{"num_hidden_layers": 8, "hidden_size": 160, "num_attention_heads": 2, "num_key_value_heads": 2, "head_dim": 64, "intermediate_size": 320, "vocab_size": 8192, "hidden_act": "gelu", "norm": "layernorm", "norm_place": "pre", "norm_eps": 1e-05, "positions": "learned", "qk_norm": false, "attn_scale": 0.125, "bias": "none", "tie_word_embeddings": true, "parallel_block": false, "init": "normal", "init_std_qkv": 0.0395, "init_std_o": 0.0, "init_std_up": 0.0395, "init_std_down": 0.0, "optimizer": "laprop", "learning_rate": 0.00156, "lr_mult_o": 0.714, "beta1": 0.9, "beta2": 0.99, "lr_head": 0.00555, "max_grad_norm": 1.0, "warmup_steps": 426, "schedule": "wsd", "decay_fraction": 0.728, "decay_shape": "linear", "final_lr_fraction": 0.0, "batch_tokens": 16384, "max_seq_len": 512, "doc_mask": true, "train_tokens": 139300000, "max_steps": 8503, "dataset": "wikipedia_en"}
Each number is 128 + 32 x the weight over the matrix's rms, rounded and kept within 0 to 255. Layers, rows and columns count from 0. Numbers have three digits each.

# q: layer 3 attention query, 128x160, rms 0.0683, rows 0-85, columns 0-39
# k: layer 3 attention key, 128x160, rms 0.0656, rows 0-85, columns 0-39
# v: layer 3 attention value, 128x160, rms 0.0978, rows 0-63, columns 0-39
# o: layer 3 attention output (transposed), 128x160, rms 0.0617, rows 0-63, columns 0-39
q0:093088117082132089098172136098070106134129140128136139138108104124089159139144149176056135161155131167128145133138143140
k0:127137146197110106096068125117133135030069134146111161106176146078174092150140161161149139104119085105147116130134116056
q1:147133168160162154149128159118046091069105101137164156130105078092151175168118186223116150098226172161154073146018151123
k1:080132143114221159110186160123118141129123133128145127147095072097099126146109085156101122124141165117130138125127105220
q2:158156124160079138112122090148111116083108087156116126130126109204141125157100148124177118106136152076177135152088114111
k2:088117116096158115175135161140113119203146084124173128109060135125109141097088110100111134115134134139123137153112124255
q3:104098113153146138147123114150150145117125142174128121108179083186177128082129135111155101131144113095143161079117125105
k3:107113108085150162166158117130112136186173125134159124147059127122075139123107119099148120191122145169101142121132129220
q4:146225160156193104127142138122099105082130168077128112147115122120141114084105108156142105141161076166106114113167159130
k4:111148133125121130135122154109132173173137132119172120138090076127046135121137129140127128144162101121057154113153114150
q5:112075120125068148162122108141154156128144136110117141118178121128143082124160133082156147077141127074157148145122109100
k5:109123098103150150151124110132157147201193114111140105112085148137120171138116083141134092154123123128119146119140155246
q6:184185060160162160109113079131213092077153130125095150144122213163169109067137104106163107089110070108084147151203161126
k6:155129165136066107150133135119116153128144109147108107061131172186145130103121194107120143140104090115053115118102103063
q7:127150139155120143184129073100192112127174104075099093144135112135122083094176107108146117125075121080104080093133116130
k7:154078147121142161156091151123119143128115094120135118156140145169076134104168138122133095122153119150071133104095116091
q8:195150091219116132091146101079118110095110147126108151090132029203059124094127175144128089133100103130145088137160115128
k8:109216140101119106131098176133106123095132117102105126115069138092118136130160088128141146179116121149035138145138099116
q9:182162165136230109142139164101078055093056140092142132160108078116130157182122159173125122109227177218131113193085132156
k9:121125097136120132108163139142123104135129138134190127101100141118096119105101109129154148120129164123171151148112161248
q10:112176110110091097133196164151140111171148079158124104117134140080133125108142087138173145135057114138157179118128132156
k10:097137116149106137065094131088119111107108140144156128122126131126098137114119137148124172134086110117164144123185136072
q11:209151114115171169126139123180185102114150150080118132174085169064140129107126133098205134077163125167120148176165131142
k11:148152144163106082100136118121117106148131142164086141071132158161146164153129139104086144124091144085175115170198147167
q12:147163122113124152106146064146134069150141153152185105175146148090131118145152115121095096168125084118089106112144138133
k12:132136158168104106111114145106140165054090148116096133121196196136120137108106144155139152099127114119117130140136136021
q13:183161135152169067113128063125110083086152200126132129138085078163110127116111131165131147115131166140109102131112173134
k13:122101134089119131131150178119154115111126082084158126149084165129098167135124127149133121182132085114060120179132096201
q14:176112171123150079127147131141113069103146086151174164131118140088058101136115076156108137152088121149068126166121071146
k14:105135134125157165133110143114165124124151152133114116101096096118161149175146138138144119149183170147150141124208116117
q15:151146170161145132124107151165103084055116111093150136131113153119135151121096149163113102069214175137139066145117141126
k15:091139133120169128111157109119111140161123155131155144125099118121114141081135116126086119119108158135145123135122116227
q16:079044122081123139124156147100173181182138135104134154122122145078105129114165115116121116135103148112139197139149156133
k16:203183138161102085062099107101145117057110128136104149122169146114191111143157148113144168101103140144142099140127147071
q17:178233125167143111119104078124128090083123139097147110114100142172141128109138117126122122111127129156103140110148156155
k17:143116167126062108088109131115137175082090127125120129094140155144138079119128168133129146107132093103079121151112124062
q18:104178146115118122137167114097108082084138097107140107133147125158138120104124159129111134094162100179082121096116117092
k18:137115118131100092105095136141133130101090135113076133133186119135134091140130172129126113107135087101089125143113112023
q19:127165142128175102135169130155053029071108102099208189154103070103114192187141136181081109093203214205130087177046182159
k19:159135151152142116092138137104117115117094137147144156109120161129157145123113105151144162125128135133130103140110128255
q20:124143166129077087068188098072112134134119157097086113093173146102163104127171109141126185139105115119131154103162097136
k20:097045127122138210132074126102104140120131160159126112124123098160155104099172179121155106147141111097136122126069115070
q21:143102171091126078120114089130174153129160088087077164160163199127136118096088126088109163043133127121053138123171134089
k21:091119128098168137140093138137161117167141115141096087140135094127135130121170144111134076150148173135134145112181117025
q22:086093108160153142177140174132097161134176043109112079106122051101154136134106171132109174109149156113153098113109102121
k22:100108108125213131213119135129101126146111143129146139131134096148063145141187095110104116119101134110145118080095115163
q23:130187141120103101123161140098100114123142131116146116134094120134118133132091133143091112082151134163110088121150139113
k23:139107174130142144100072136131109099055063111114062144150185144112129112146129158123098123095132150116153108151154095000
q24:067081160100049173182145134105123198206116178154106119166115126129153150165099137109132149167116094091154112097165086109
k24:160124112170139106111128102148125145079106142151094130154161143090143092128138146125141100088148114154166130140117127086
q25:089160111101108073117166146126122137165164115118153107121120112125125144123143114150112099150123129160122126096160139123
k25:112124165191108111103109140117120111061076134147110164150177122110145132110119158137112175110126101096123107133103117022
q26:138085120106191149155082145167176109163117159095126132161135148134136094147139117078143111107154132122147143163137109153
k26:115130126099131135134130115145165127180162122140140115090083130135088147103129125113131117180106165151127111103132150224
q27:142108179181055118038159088082131145143111162158102131067130137129145144129139154104157185147060119139132124162124069126
k27:109135109092142129179080141121148077131157136119069096111138099123153107166102119144144085168147123098190177103159123068
q28:093114100145106134154122155139189153181117079146093094116146146115171144110108125114179116108095110105121149070168075144
k28:158098137102083133187123140145097145165140103134136137128136171121103098132120166084117146117070098128146128103054119108
q29:144160127152138138122125142112058159153087151170089111098072140150143156151101147191134175132158181144191168144123153142
k29:141124095121087128109169114106114153144135171170167149120077080118109137111091114142130149118156121121129104112087131191
q30:131207149170129143118129068109169116084140122118080130134122165166181118080105103137127097095119074085066128049155141110
k30:086101154091177149162099144133134153124131109127088117166138089125101107103169164135141108142148091125086129153122119004
q31:106105134140069140148104110125152171158125119106095135125185126165158083141112158075170152114090117097190154119168090097
k31:112115068106161139155146094143144101212210102134141108113074125108082111112142073098166106119114126141076151130103127231
q32:106156140100122131083143125117166105147170063125117106090130161076147142125131172111157154094076141150078119104108150106
k32:125093106146163138175095120111144110140121135106128140140211119108115117137163101122100131104101099071161158125201114088
q33:145159126099159095127168138103113140139145128143114126122110113103085134097154132153083062161126118187090133128139134117
k33:116138129145116127125101130129126110027077130115117136140191111099151133141147138182107143121117134101150103120154105000
q34:076068100064085201129105179095155174183139160166136086142170158106120083123143156098110031147167134097076138092160037134
k34:148183151139125102138096097156104196057116142130111145119150110101153127117147107117130091095095110136153066124110124029
q35:133129094126109123114114057103194138164127092140125098085127118078155119121165073124169153126058112079111169107168149157
k35:146117134147071115092145147071133118152137128138116113109125160125103125103120166103127131140147090110128119127150139077
q36:135166158124156077186165180128116058137144088090110107152125107086137118183162091129117131129193116143149148147136095140
k36:133075125153099099074115130168106163049088139134134122136118200135157145103148181109111173084068182140184117141129172188
q37:126140162129144088126119154144113130134101151074140138143118128127104122130124102112098094111176157175149157173153149137
k37:144163120126096099068107105120118105078149139151094117120156156144181101107180173119137148103102193165090098099117148153
q38:140121145122088097085162139123095152116110085137163122089164121138099091132106131160162135119095153122186180107117147126
k38:109105093131118169083128112101129076154136149112138132133121121134100120084106115148101149128154110077110141152109151127
q39:128085132142087130121130144157133131148130179141126128130172119170141087162149151108127121172123150112168125174137098120
k39:108116111115140149196129104124149111173174124139177118124129126105107156124107112115109107138132158163108140121093132250
q40:153174155108026112109168041162170099061117119110110168130174223116155139096113139126154183052138135090107107078135148104
k40:122099133141186171065109119100160116155106091107127080138148185174172093121150145089128109119126143092129173157138114095
q41:137161103107155106110117083149073123138140135143131117118136174074095091114152063163108147163098130045167138175127129154
k41:095099121116094145109142126084125201122109146160117124105129134171143177149177160146114131080187130139093098084127137133
q42:158128104142126124075146109097113105174088154131132104088152090100131110166185116097141136164084148115144119128084146117
k42:116127103143093113104126096080147136083160174126101112111161138137170119119105103109128144136134101119148181178180126033
q43:064149137133168104129180153124099122137146128105155137134167086081112127167136083143067123154110139161109153092130157119
k43:145119128166106122101106111084154151071088187143106126133184133107179112108146165148153142120135110090119130097158107017
q44:122096144105236159209119126164133058098139120072142117167091081088138135145128166146131066095215167208144103183093131121
k44:113168137125183074128120130160141146111118152118119136146144114130080138114194078141102134140094138113125139123153127173
q45:160105202169053064057114107115160155075104181090122112158192144167121099078121117093106104092093133114077136123175096126
k45:123155152110108145083083117131142051135148118107095118091122185143160108145187179116118132091159182201079146133142140085
q46:142089125072209124167093149138120148145168036107159158136103099122147151135122147130082117154171161198098118174116115121
k46:133133117150154119189097169158101122152140150127124120120123126112091147138102150140119129149145157142117101096135143171
q47:094103157109196205142132193123050097134113115134135114119096084096107139136182190176139113182182133141118078119078107121
k47:120144102129148125128149128132145181089121144124113121155148062105078147182101074180122124124107118123199115131156103159
q48:077111149086138187128104207068021183150108168219122160112111120109128132119148158168080155222167110087119142110051078125
k48:123122129129112187107148120178143176118090118135139123154153088098119141158102128172145090112145110152192111087142122109
q49:090139105123096175122089122129149161169155132153129092111176151116139109082119114110118104176048057069140159070180104127
k49:162114124113103140158127108109143155114123126129103125144160133133115113143126161122141148102143111109080142104126108005
q50:108092121128130158130111159135115156145126125180108092085139088101096127112163164135154136180114143105192138119105100126
k50:098130061132114156144139114125137132202179120126210118116073090107094142138106095099131126147151140123119191123138153250
q51:146080131170115111162126097172152125090110150092127135160128133150139136132089109137154129066153155151148117195110128116
k51:098106129094185152099146132129114120175164101126141127129083080107098145118142084115120085192165166162119119141136121192
q52:153128080128065152109079142145189194187142101142107088106154177131099084125135104102140091176019075068176176129180094126
k52:121151098102084091151107102144128129116136092146109155099123124134096148099133158116132145101139151133076148101114121000
q53:192165122123141113196100139155146110090125138095077136174120146176133107126088138116168099075145120130117098135113098127
k53:105127134095170165136142133177130114199169093114138133157091081121104155141123109114105087135129147142092125142138119196
q54:146133155157172134152126157164122108038108154121159114129151102143157141133115132123134113108146129104137114107138152116
k54:099144144100125158129141145125114134179153119114182128132066111137079110113101123126136138147117144159099153133125112255
q55:079062162116106122155097180102042144158139099163129130152162140166115145134122155135075141155176164113136138093090099103
k55:152132142135154145112210115138143134049098154129144141119121101085201133140179137141137133076183144166160097087113143138
q56:165162094113173130120093149154097124144111124185117121129110133137125140119070120174140158161171145118144184110093098138
k56:073168155130117142131196117103136171163117154139144139141046051106089152147136110144135118139115099135120119087185147170
q57:184196103139124126155132129138183089111163080114126137115116165114099117096172084122167149073108144130112099137124135123
k57:138103147150132085109135183114125110116119111114093123109123140139193126127153117109109141127061061128080102103151105094
q58:096111123091093105142098167126117137155128129134145157144177154150104145169142147063105091173102144160149114136150084147
k58:113137126164108114182114116162114076174139102142131140135135064104185132119105109092123107066157165153186168129136141160
q59:105077085150050141076123115119113174125158134134150149097181108116163129133149157100084139096175139132160149121122109104
k59:156161131176107109103137106109124126082092126129126140090182203157145125121111120111107143075059119110126097141062139113
q60:132150087161059101080080056112187213167135070169109053092168144161138063129138117093173134174000068059148164076205051131
k60:092108154088100128213139128115117107166185096109106137127108119101075114106146150115142127111140111126094149111123137018
q61:147142151135215138173107148154119021060102097132133159123133106091120200107109149151122109080217167164091091136050134114
k61:117135160093171154119141141136120152166130115104118111152101086129149124117131113129146098164118178141132106113148114215
q62:092125102126107195161154243108012182168111082159130135089094094128134176123202124166146140153165132133162140138110136141
k62:172148115148106158073172103110098132113142167156187193125107091127066083088086113147107121102100087132196106119141145186
q63:105146082104182147190127191156098114148124104115117127120079053122121150154116143153108128131122196148159146083066143129
k63:137100122124147132146174109120146146179137137136198158152082081104135112130133087112110155149148138137085097159149150220
v0:131123103122125065097098151089139107152129135177091199118114148093116134146118087123125132169090085085140150160180155146
o0:108146136106094092147060174125121150111137125177106102122110088120150097131179140096125160143141130187079167157090094125
v1:117133112142115096089105104117132145130157163167117148116095083174141140129124069109128136168112102066163118154180161150
o1:109141098112129092100111166137132103099122160147129158157113083122131104148140137105099143171125182177106126138108137134
v2:111125113153098142123118129111137135113088158146137099083198150116138146146156149120171102117139110138068116123144193112
o2:167155085121155132156190124138123142101134136122158130100083133172109127124135112144121118122114151139166131160103090133
v3:130144107059100115106124109091151104129173132120157082130085135164155156073110101137133112132153093155134164181153164134
o3:135176137172197154146159119118130145139132131100095152145116106138136102094103141151075122100147143166128112135077165148
v4:145081150097135081140107123123148143038107199105136105148179136091162142140172171110162125132095140160119107089117129143
o4:163129121141176188144137110147127147145129074102122116109100156147127118128116100121120106111123140079167086121094106145
v5:149126102175142121078110165123117142133162174125117144115136138172151154100137113108130159154057108127133140111151135125
o5:095129118104085077098135127128098115142098174142107142159073128128124151163108142138114098119130199160113119150157144135
v6:169133114117173146145153172086150093128107075175100102126169185118207168120161122170112169089150118145079159082139141106
o6:127149152143133119099176124082134154128121207169120120179090123174140178162112102116153125116118136148121131178107126116
v7:154125128148127095135131125133108111112128130122105161175137127112119105145149128118108146118117150124117158098112098136
o7:108088141137095137095100116118122122151114125154126082140130148090132152139114135141140113118138112122132112140149122107
v8:164128127121116058130095107113148144108134173167102101110124117106143147084109114131140114136127146134173091145171129138
o8:121111150164162156169081168135113151100170072131126139148117091087146106131136132105100145132154141130122130128076130148
v9:130086108147068179130086126152130156116091120141110078084165105197141165158133172159121162086126186150095086132111131126
o9:150138104129203138121201079115148152099158148104138150157114149124112142151068130151142120120129088127186104113146154138
v10:117130089104122088091127138139146097069120083141152088107144126111172159150149086167117179072152158138102160071133155114
o10:182144171149157126089195096060140118098138123105118124210107123144120155134112141094128146065148123132101081118129170119
v11:129070146145144131169150138110100113125124072113119204152165117150139098117175166095095147137108131093135129113105092120
o11:129138111053070137120113108144154119161118183159122111111133151150104141179133109102190103144117149134125108130176123130
v12:115139098137105162115130139158121104163127103130124137072124134202140126158122108162106149126128143095113107180158134109
o12:119152108089130085103184119080135128104129163150149171156139119112116169117107133139139138131133127155099152105172159140
v13:164096098176143147135177120187089155100127133103148107086163084166123137059171137117122107141107128061119095161134143122
o13:105164118057064186140107112142140137104116115174198149085115146156093105166138132162142062130080170071143102117141143163
v14:112134097133135102069153110145130181148096131160139108153091100089113100164096117151158137113097140157176158159108151149
o14:148116156176120101096100149126100092072131114104106131139124133119141104112142132112104171136156094095098118133107111074
v15:110130086115121087077107121068141153145085119171135125149131103087160125185166122120150111111139123137125175116128144129
o15:181132118200162108095171146131115098109154131121128100168106129126124147141124111095123180169166117136128094180078090099
v16:141163118163161153084154144072118120139136148138143121106146141129132122075137160099156144165089126135134126104115129126
o16:116122128116085065119112145140103083120121164123103120178082127177124161226149118144134151145166171163121105149109114100
v17:137044090160144102083127113158110145138118122148134151125152077128138096160186108083124123145101131096118122072125117139
o17:159143088094121113081137150144112089095123100158178113137118145102124150160144146102147155184115159114131073164102112108
v18:112131101109136170104139107122150148126080121163167083136120164087154133105137099164138105107127135116127137158117158140
o18:155167141160140114115159140117129127088131144106129152111124135177138112113150112119104144124119123129121132135092117110
v19:112161144139159117077173175171122129157108145148141159072100132100125089156127144138161106117107174142125096103075165143
o19:166138116082100078097099134124089091057102152138116146147090117177131110130140129109158157148109133076097141103129140105
v20:117082126166131144135172119193112157147120080125116145097136081163114080140160159121123134119105151093147124067128096117
o20:159149105027081136136161099133146102111122151160163135137158159127122147136151127094195112153093144101121101123129114111
v21:136126111153139109136164128201110154130138125105115137164134113175162155137139118124089158135105125105131134094097107126
o21:103121131097121127090159105126131117161087183108112148128100145121128126127084150130138064125089147070128117127185143122
v22:190083134142140151128134118125079115136134089108151138131170125134111140054146138147103154137118161125119139096120083129
o22:098130134132094129110099111145117128132121162176141099122113135100117171171097118167150090136118128136147092137196137110
v23:128128127160138145129106129146150134114076144137117135163125158127160145184140088156117129151112089100075175150152135140
o23:112132156156104124101165110093129166157119134127144111128121146115152108077125124139120105112119116079145178132142076161
v24:170104181091135091122123160145136079157135102171079164153112176146128144099107127111098090133146123129141137126173132129
o24:107140137139122137134052171141142187175088165178096135099153082112138086104125127133142123155052140122130159119118115147
v25:170166166162161137150148123118122151149116135148119174139141149106115099129130151113121091164129127133126096169138106132
o25:089095117136106128131062187171106143140114103167140108070130116107132119145166050138156140168117122089171165146140088121
v26:123117079116120102104118101146142154124145141163134090111118142117133149097116093172153102127119123096130133151139158142
o26:135150160143137118145148135110131123086155077087126145132115119134148091102164125117086134097138126137117120119091122133
v27:128173137150111098121116084166142148142109148110163054147165130088136131117109100157117128119173154143124135071087151133
o27:156092170200175133112170141112126115094145085091141117120125124102142164113118139136097124121138144096129107127147124096
v28:087184127141134122091161171145119129130135144099162127134117140108125100164095156114145159142079139159131140123080145126
o28:156103111124096088099141095130106081131092163081085120135118127169098148119106141119127119115136124085106129082157135115
v29:170097118095185114146145125110125118119158101146119166137102136140141155058099067169106154139124117065119150147132080135
o29:066148164124091110086092153098146149134129158162113144133116121111152136146137144121110120101133122175098127120171150127
v30:139107118095143196106153152149141112129181119110146115108064125136100119074100116120114136161066122105164138165137120130
o30:103158114093061100135076108122097109126097158164132164149156114159130108127141170139125121118123126159075140112090163152
v31:150135148110149146126156153121151064114108116154121134123125149065160143102100145139141141096160135131149154122147160120
o31:133135128117111117167099153112126175136130142151122120141128094150139104162159089122153173117112097147131136115100097136
v32:109146155136093121141092129131125133124140095075115166149133110142112120167102166081094182107153131143121170078104097109
o32:158104113137150142121166089140168118172122143117105085122157121103106155140085119113167123128139125132158090123168141104
v33:167143118121117119098082136124126114076123111145121114097111135184129181138100126180106171146128145123101113196140131138
o33:101135175190134127112121119080127158112155093146136128192114117091136134122103127171108127098158086133114164094133142164
v34:133158073125152173131172135160137093149130093122138096117120170102143121147140095143144133154148108097079124140118157111
o34:121140086103120092112183129087076083105118155142170152146132114152120186084156129139117123121131141135099150135127145139
v35:131043117121113121155100089134107140115103147096156143164143091132148135054148144142111158097139139112147174157143079138
o35:123161173139117188122103102138169179143145091131140100088127182090149096158090121149139098123127123116157097115147121140
v36:096058104078123116104123120186121140107098089125114129136065096122093084201100095143140109114154142093161124195099135152
o36:152155093131152131116106146116170140113139119124135133081198136112113076085137162144129173156103037114121136089094111120
v37:121090175111152165190141120108124126135113149099112180148127127133129149089126171120129132125117134139146115155118111142
o37:111146138088095151140102120143148182166122140134105115079128161133151085161117078139175117135104107113157159118146108135
v38:108129145096143093162091121148158102125144158101119131184136147085094118120094169094132133152147151147136125054114093107
o38:150086149143117165168109147149144127176125064102115100097168110111129128110136153107134101132117148107123114095139113146
v39:105100145155075152174134122130132128102104111124130104126114103167083188144119128168120131106205171136124098170122145126
o39:109136142175164183134145106091164177132174121100131127132152166093139114115092139186116147117132039116147179111145122113
v40:127190105110150164126157138110128151131114140170149060077098168131146146131123131134158080122128112135131128113149207110
o40:137167124123152110139178145123119116092125173121122180152110119197125105116155106097105142130113141136117143148050147123
v41:129114147085149097139138175078124138120133087162106114138081128157073142111070122137118125117115184188123141145119155134
o41:116145159167171162150083147145168153131116169111029125140086106137138094156089144148131132099148066167123144144064144096
v42:105090154103098178142131133068163146109113126131143083061115154153163140075133159138147149090141167186156131099119144107
o42:162176155132119138138137077098119142115144146124132162215115139188124124166106141111153150109118109128120140110103166135
v43:177056093173155143102148126185123085074177133118157151119162148112106139082156090125107140149051071099138117124148122150
o43:101139124075047099122090114092098133138097085206171110102145134117130160119151150167110119079114172169100100148144154137
v44:137108139101140130132137156169119097110146090118091166152117139131078104154095131107106114121120120147128130113118083124
o44:112113115113125146134092124132153141174102117156105103101175112105116120109126152132157122133107102115115131118128140130
v45:115191141099134142097107121093132132118124198143147064137142132150146120106133131118161093147130126167128110102110167137
o45:135126155158163115125155167163116097114127134082115169133087118163115124146131094125093118156152186123134115133105136132
v46:124155133126129148127170142128133148100113121143159093065133126144120200087103122188131154100128155143118106174117178123
o46:119180151155130148128133108084109163087131150135111163180053112175127110141092100143126113077125086108143171115135158128
v47:136172081144104138085131109120126092141125118143172083091126154127118158088099112178134100132147116128138153180128165125
o47:117147164159149111154159130103113135079152085113133132115123117119140135082142118146092137097148132133107134126119143129
v48:093119133162130172182114125161117141172118160062151140148146101154105124099175135100115138145116110134104142088098114131
o48:130126134113091142118159101159155117158113142090137119089106202130139145150092145162151084152130167114132118133164104116
v49:148158149118206135129158115156144119144123109186136144161109156067135120118111096141133094152119092089155118157150126141
o49:104137157130073113124088163123115140122105114167142123109144108146161096098194084106127128146089144106108183140098099123
v50:116137102118134080074077133111119098107130178119146134154163148124178149094138094135125205133104123137124209082099119137
o50:148116194195098085067144122093131134131098123113088086165071122113142160181081158126124117103162164130098111123170125116
v51:070141110121126179111100111114126136175119130114158121145113120139096096138107137115144145147129126128125137133079161124
o51:146135112144148104121168117134146075107126147057116136115129124158124146137123127124127164151165139163111131127121125107
v52:155149124113138092138137127119130095142145097148145131138147122113177131109136094139101133135094115104141121141149138101
o52:124117148101114116107172118121126117141118180115107145130096111144124139116133111097106087094139178141105111142187139122
v53:103075140089111116124052119074141128128167129091101153171097142176108092127104120091143088119201115156111155126139078137
o53:120130116194181169132109135160158142193127094102097129103162128076126099090081172153109138147120115154141144142074131161
v54:148109130096126135108115138127125112056150144076109106147119143160165148112083123116108131142141073115094188135151130141
o54:115168095140158162121155090127158165221089182110091146134097126143125088120075144166123074081086120130174111131091140166
v55:137114150127111126135096142062141097108179138139104136126125128141119122088103141092119134170119102137172141133174097147
o55:097124112153126125148081145136116135167139144164118114167145088111126138168122126133132158148157134198118123140096133144
v56:087127108112080166132113107067150139120095128130142040091146115148120141139138160131168102092179132161116111134122154138
o56:158169101166192148158170124147122114071167115092155155135130132167116132106121133143080133149118120149143136136041131127
v57:159133143101112147112099169109149138158112113140140054168154162190159134128114202124141097163181097140076170091094136122
o57:116140158223108112095117146175115142148116202133096152139107122156089133115090135148121058178076152076134167138094108161
v58:122106106056156102137120137112162121099136116148117112120120151105154136101096116134154053092141107131152121119159136131
o58:150173118146172166172123160129145154122132104139116147101140111159140083087146146112100129131091123151124131146029126139
v59:073145079088092092157103140105145143094139131123128084112139112133192146132148066121153118090134130105149136088151134116
o59:160136104139215135112217099115141095130155183095118170188129128143114137133087182100099121125165125156101091125120148127
v60:156090153121166123176138136172127086127142086101116123117117137164115130087097109142090103113171163108126092130143116121
o60:100165118086124175140091129138163162144107141154138159084160116121133102089133138134142095128060140100129142091139132153
v61:095158134109094084144122087138155096122134105124084148170112147100118154197102081127125119124176132113130121083138108131
o61:136081140157211155142162151098152130146150046098131095102188103047157131050148150113104155129128092125117145122138103114
v62:121166123120141087181117143095149118095135110145124095137134142098159167102116085157128139082139164153146080159127119122
o62:119108153174158150141095122117100130110158110129130134166119091118142139123123120122089134118153111139110147112136139132
v63:153119154116174087157084151153139138114107106167051186130110138119133107170129125107130062151119119092161076145173074134
o63:105114124105103137153076183139143175153140099199136116106169114097134103120169128092167145172102118118110155132106084153
q64:120083170143109123135099139146136155124124128149136092105125109149135126156134102138100186143086087159166093067118097128
k64:149117091167160112115125152087169131169123178141099140125164165128139132116145129123172109102147120110080130134099141026
q65:101104120105137146115112078157142197106141129142123095157131095141161145160181120105164120106171152090183134096205126088
k65:113135123134143129130145150112120157145131157113169136139085104135124136133109118157126130172101144124124142121124134255
q66:184157095096161170128090135134095132086159157098119133153143129124135132081148142122159153081132122119101155140126133123
k66:106113125135122118114128132089108142175093132110134141124094177124150140172092159110096096127101158151165082131129135128
q67:121133141146074156172104141079135080130179208101115162084167099161198094110110109110108175117115092121076109080100127102
k67:153108102141141132117108117162129150132130112143098083155132140113092143125089181125164090124125129136154125149114121013
q68:094146114085139196088137083147136080135104191141191154158112103182163133124134190152173135144156149123133152142136191099
k68:129132148142150153171141168134076175108100103085081124157101163145098092117102100101107120130116198100119112129082127170
q69:139119185158055129078092158150097143125116187174107119086138125194178133139126103147134157150144087103096114088193130091
k69:134090101150139114140100096124166122140121163101114094136126146101094101132095156107165121177122124128138142110065103005
q70:086125081086175113082128081157162136142156058137129040099138117074086121173117162154100069180142100188123100147173109107
k70:104118142125155129167100161111138137129121180143094143161102069114119182137141132158142124146112135118124148108121080203
q71:108075190176139159172143197117125100177119123119125163120193131107099133112105128069100109140104113158124057087099129093
k71:184130098141103118109164093145113117107119159117102130126152148125150107137116144160132127097161104087120160168109149049
q72:098151106129138166109070099093148152110124145163106129121152103104113136127175121154100145201112088141096191125172129096
k72:110129161110130142134159143132148132105123161096145117173108097130140114130111123128165103126143167130144081105141090167
q73:159156164087155147120151150160101086111118130118129150157114155128127111104135131124141129103168174176159103160152133121
k73:113106135127102136147152116113148162106092140106104124119114135175170131103101117126140141090105178088144135116122133201
q74:108138106137112195140129159141124064162159131114152128158129108121129125120112106105129155146083140129097107117093146136
k74:157120118149113131118143111116104183133120122128119139090114175182126123115100162101110112128142128113146124151133143067
q75:176048113179096062134172153155131115140141058132120129082156153116111115191107132130092097152116155087108095136105129145
k75:103135112112129113152099125139112095119113138134112128099126131128124118089143140118154134120152099124115154134099117000
q76:185119148113143128168123096081103067163137094121173111159150153091063119140174116136083100163164146141119114166098119112
k76:090118132121129153152164130160121120110131127121079138146113085155175142136137139118125130092125132136144118114153124202
q77:113132102107134139159138108158085152108151179138190123106113117127099170074142117138192113114143168127113117123084151094
k77:128146106141102111085133123112089122115104094147143148130123167136123083124145144100078160103133112158144142153118117143
q78:120115128121099126109126144147075175138111123118124133110133082153176088147091131143114134109089068068170149150175113145
k78:131162113122134115102112121128134150173128151144130119122080123142103133106109130142141142156153160130130125119116153239
q79:116090126148077097089117157164157051137099135132142074073124152076101129196149150167128144108109120155094100158132065108
k79:100101124100133103195096111109142139125160115154099114146147103137127143126155118134147089128151120125100098122115109021
q80:160108119159064137140095143175138057151147173099139155044126153151138074100102109141066176115117075143065090114090120089
k80:121116116135147129117128110117125114112142118136095118149165138121122125166117154149175106142147138126136151117111108000
q81:133083096098143068134082063117154112102131104138107080123160118104100147188148183181113077155149140173118157139152124103
k81:076145152094183148175106143144163096126143139111133148183129114091103152137173120138139109111132118130111115121113072162
q82:153141162119123093150101115118151073090119160128137118178141154136098131121178110153183085128130084108068110150110127112
k82:115125109134135183107143143139167119160139135114114156125072093121170114136095160155152140111128180134154140125150120163
q83:123083128124067080081114123144184109117126080102127141120158183092188132109183143112170138095088138154115118148129143130
k83:101125103114149137140116133101089143150174109142115112108145129119091104155113129136116099102163097108139156086142114021
q84:134121157135098099145144193138172113086111128111123131090163126102152134135071104144102137111098098114102112101161099141
k84:191117116086118125128109066135111126171143091145090120111118123153127139127146164142157142106135094118124135157094114067
q85:158134185148105103127146210174131110133108089076116160099136215148116148145122138091090152137097119115105064111122109125
k85:131111116132102125122104070140173113144139095132108099132147114127134104126118153134156101112153112115147177134128121025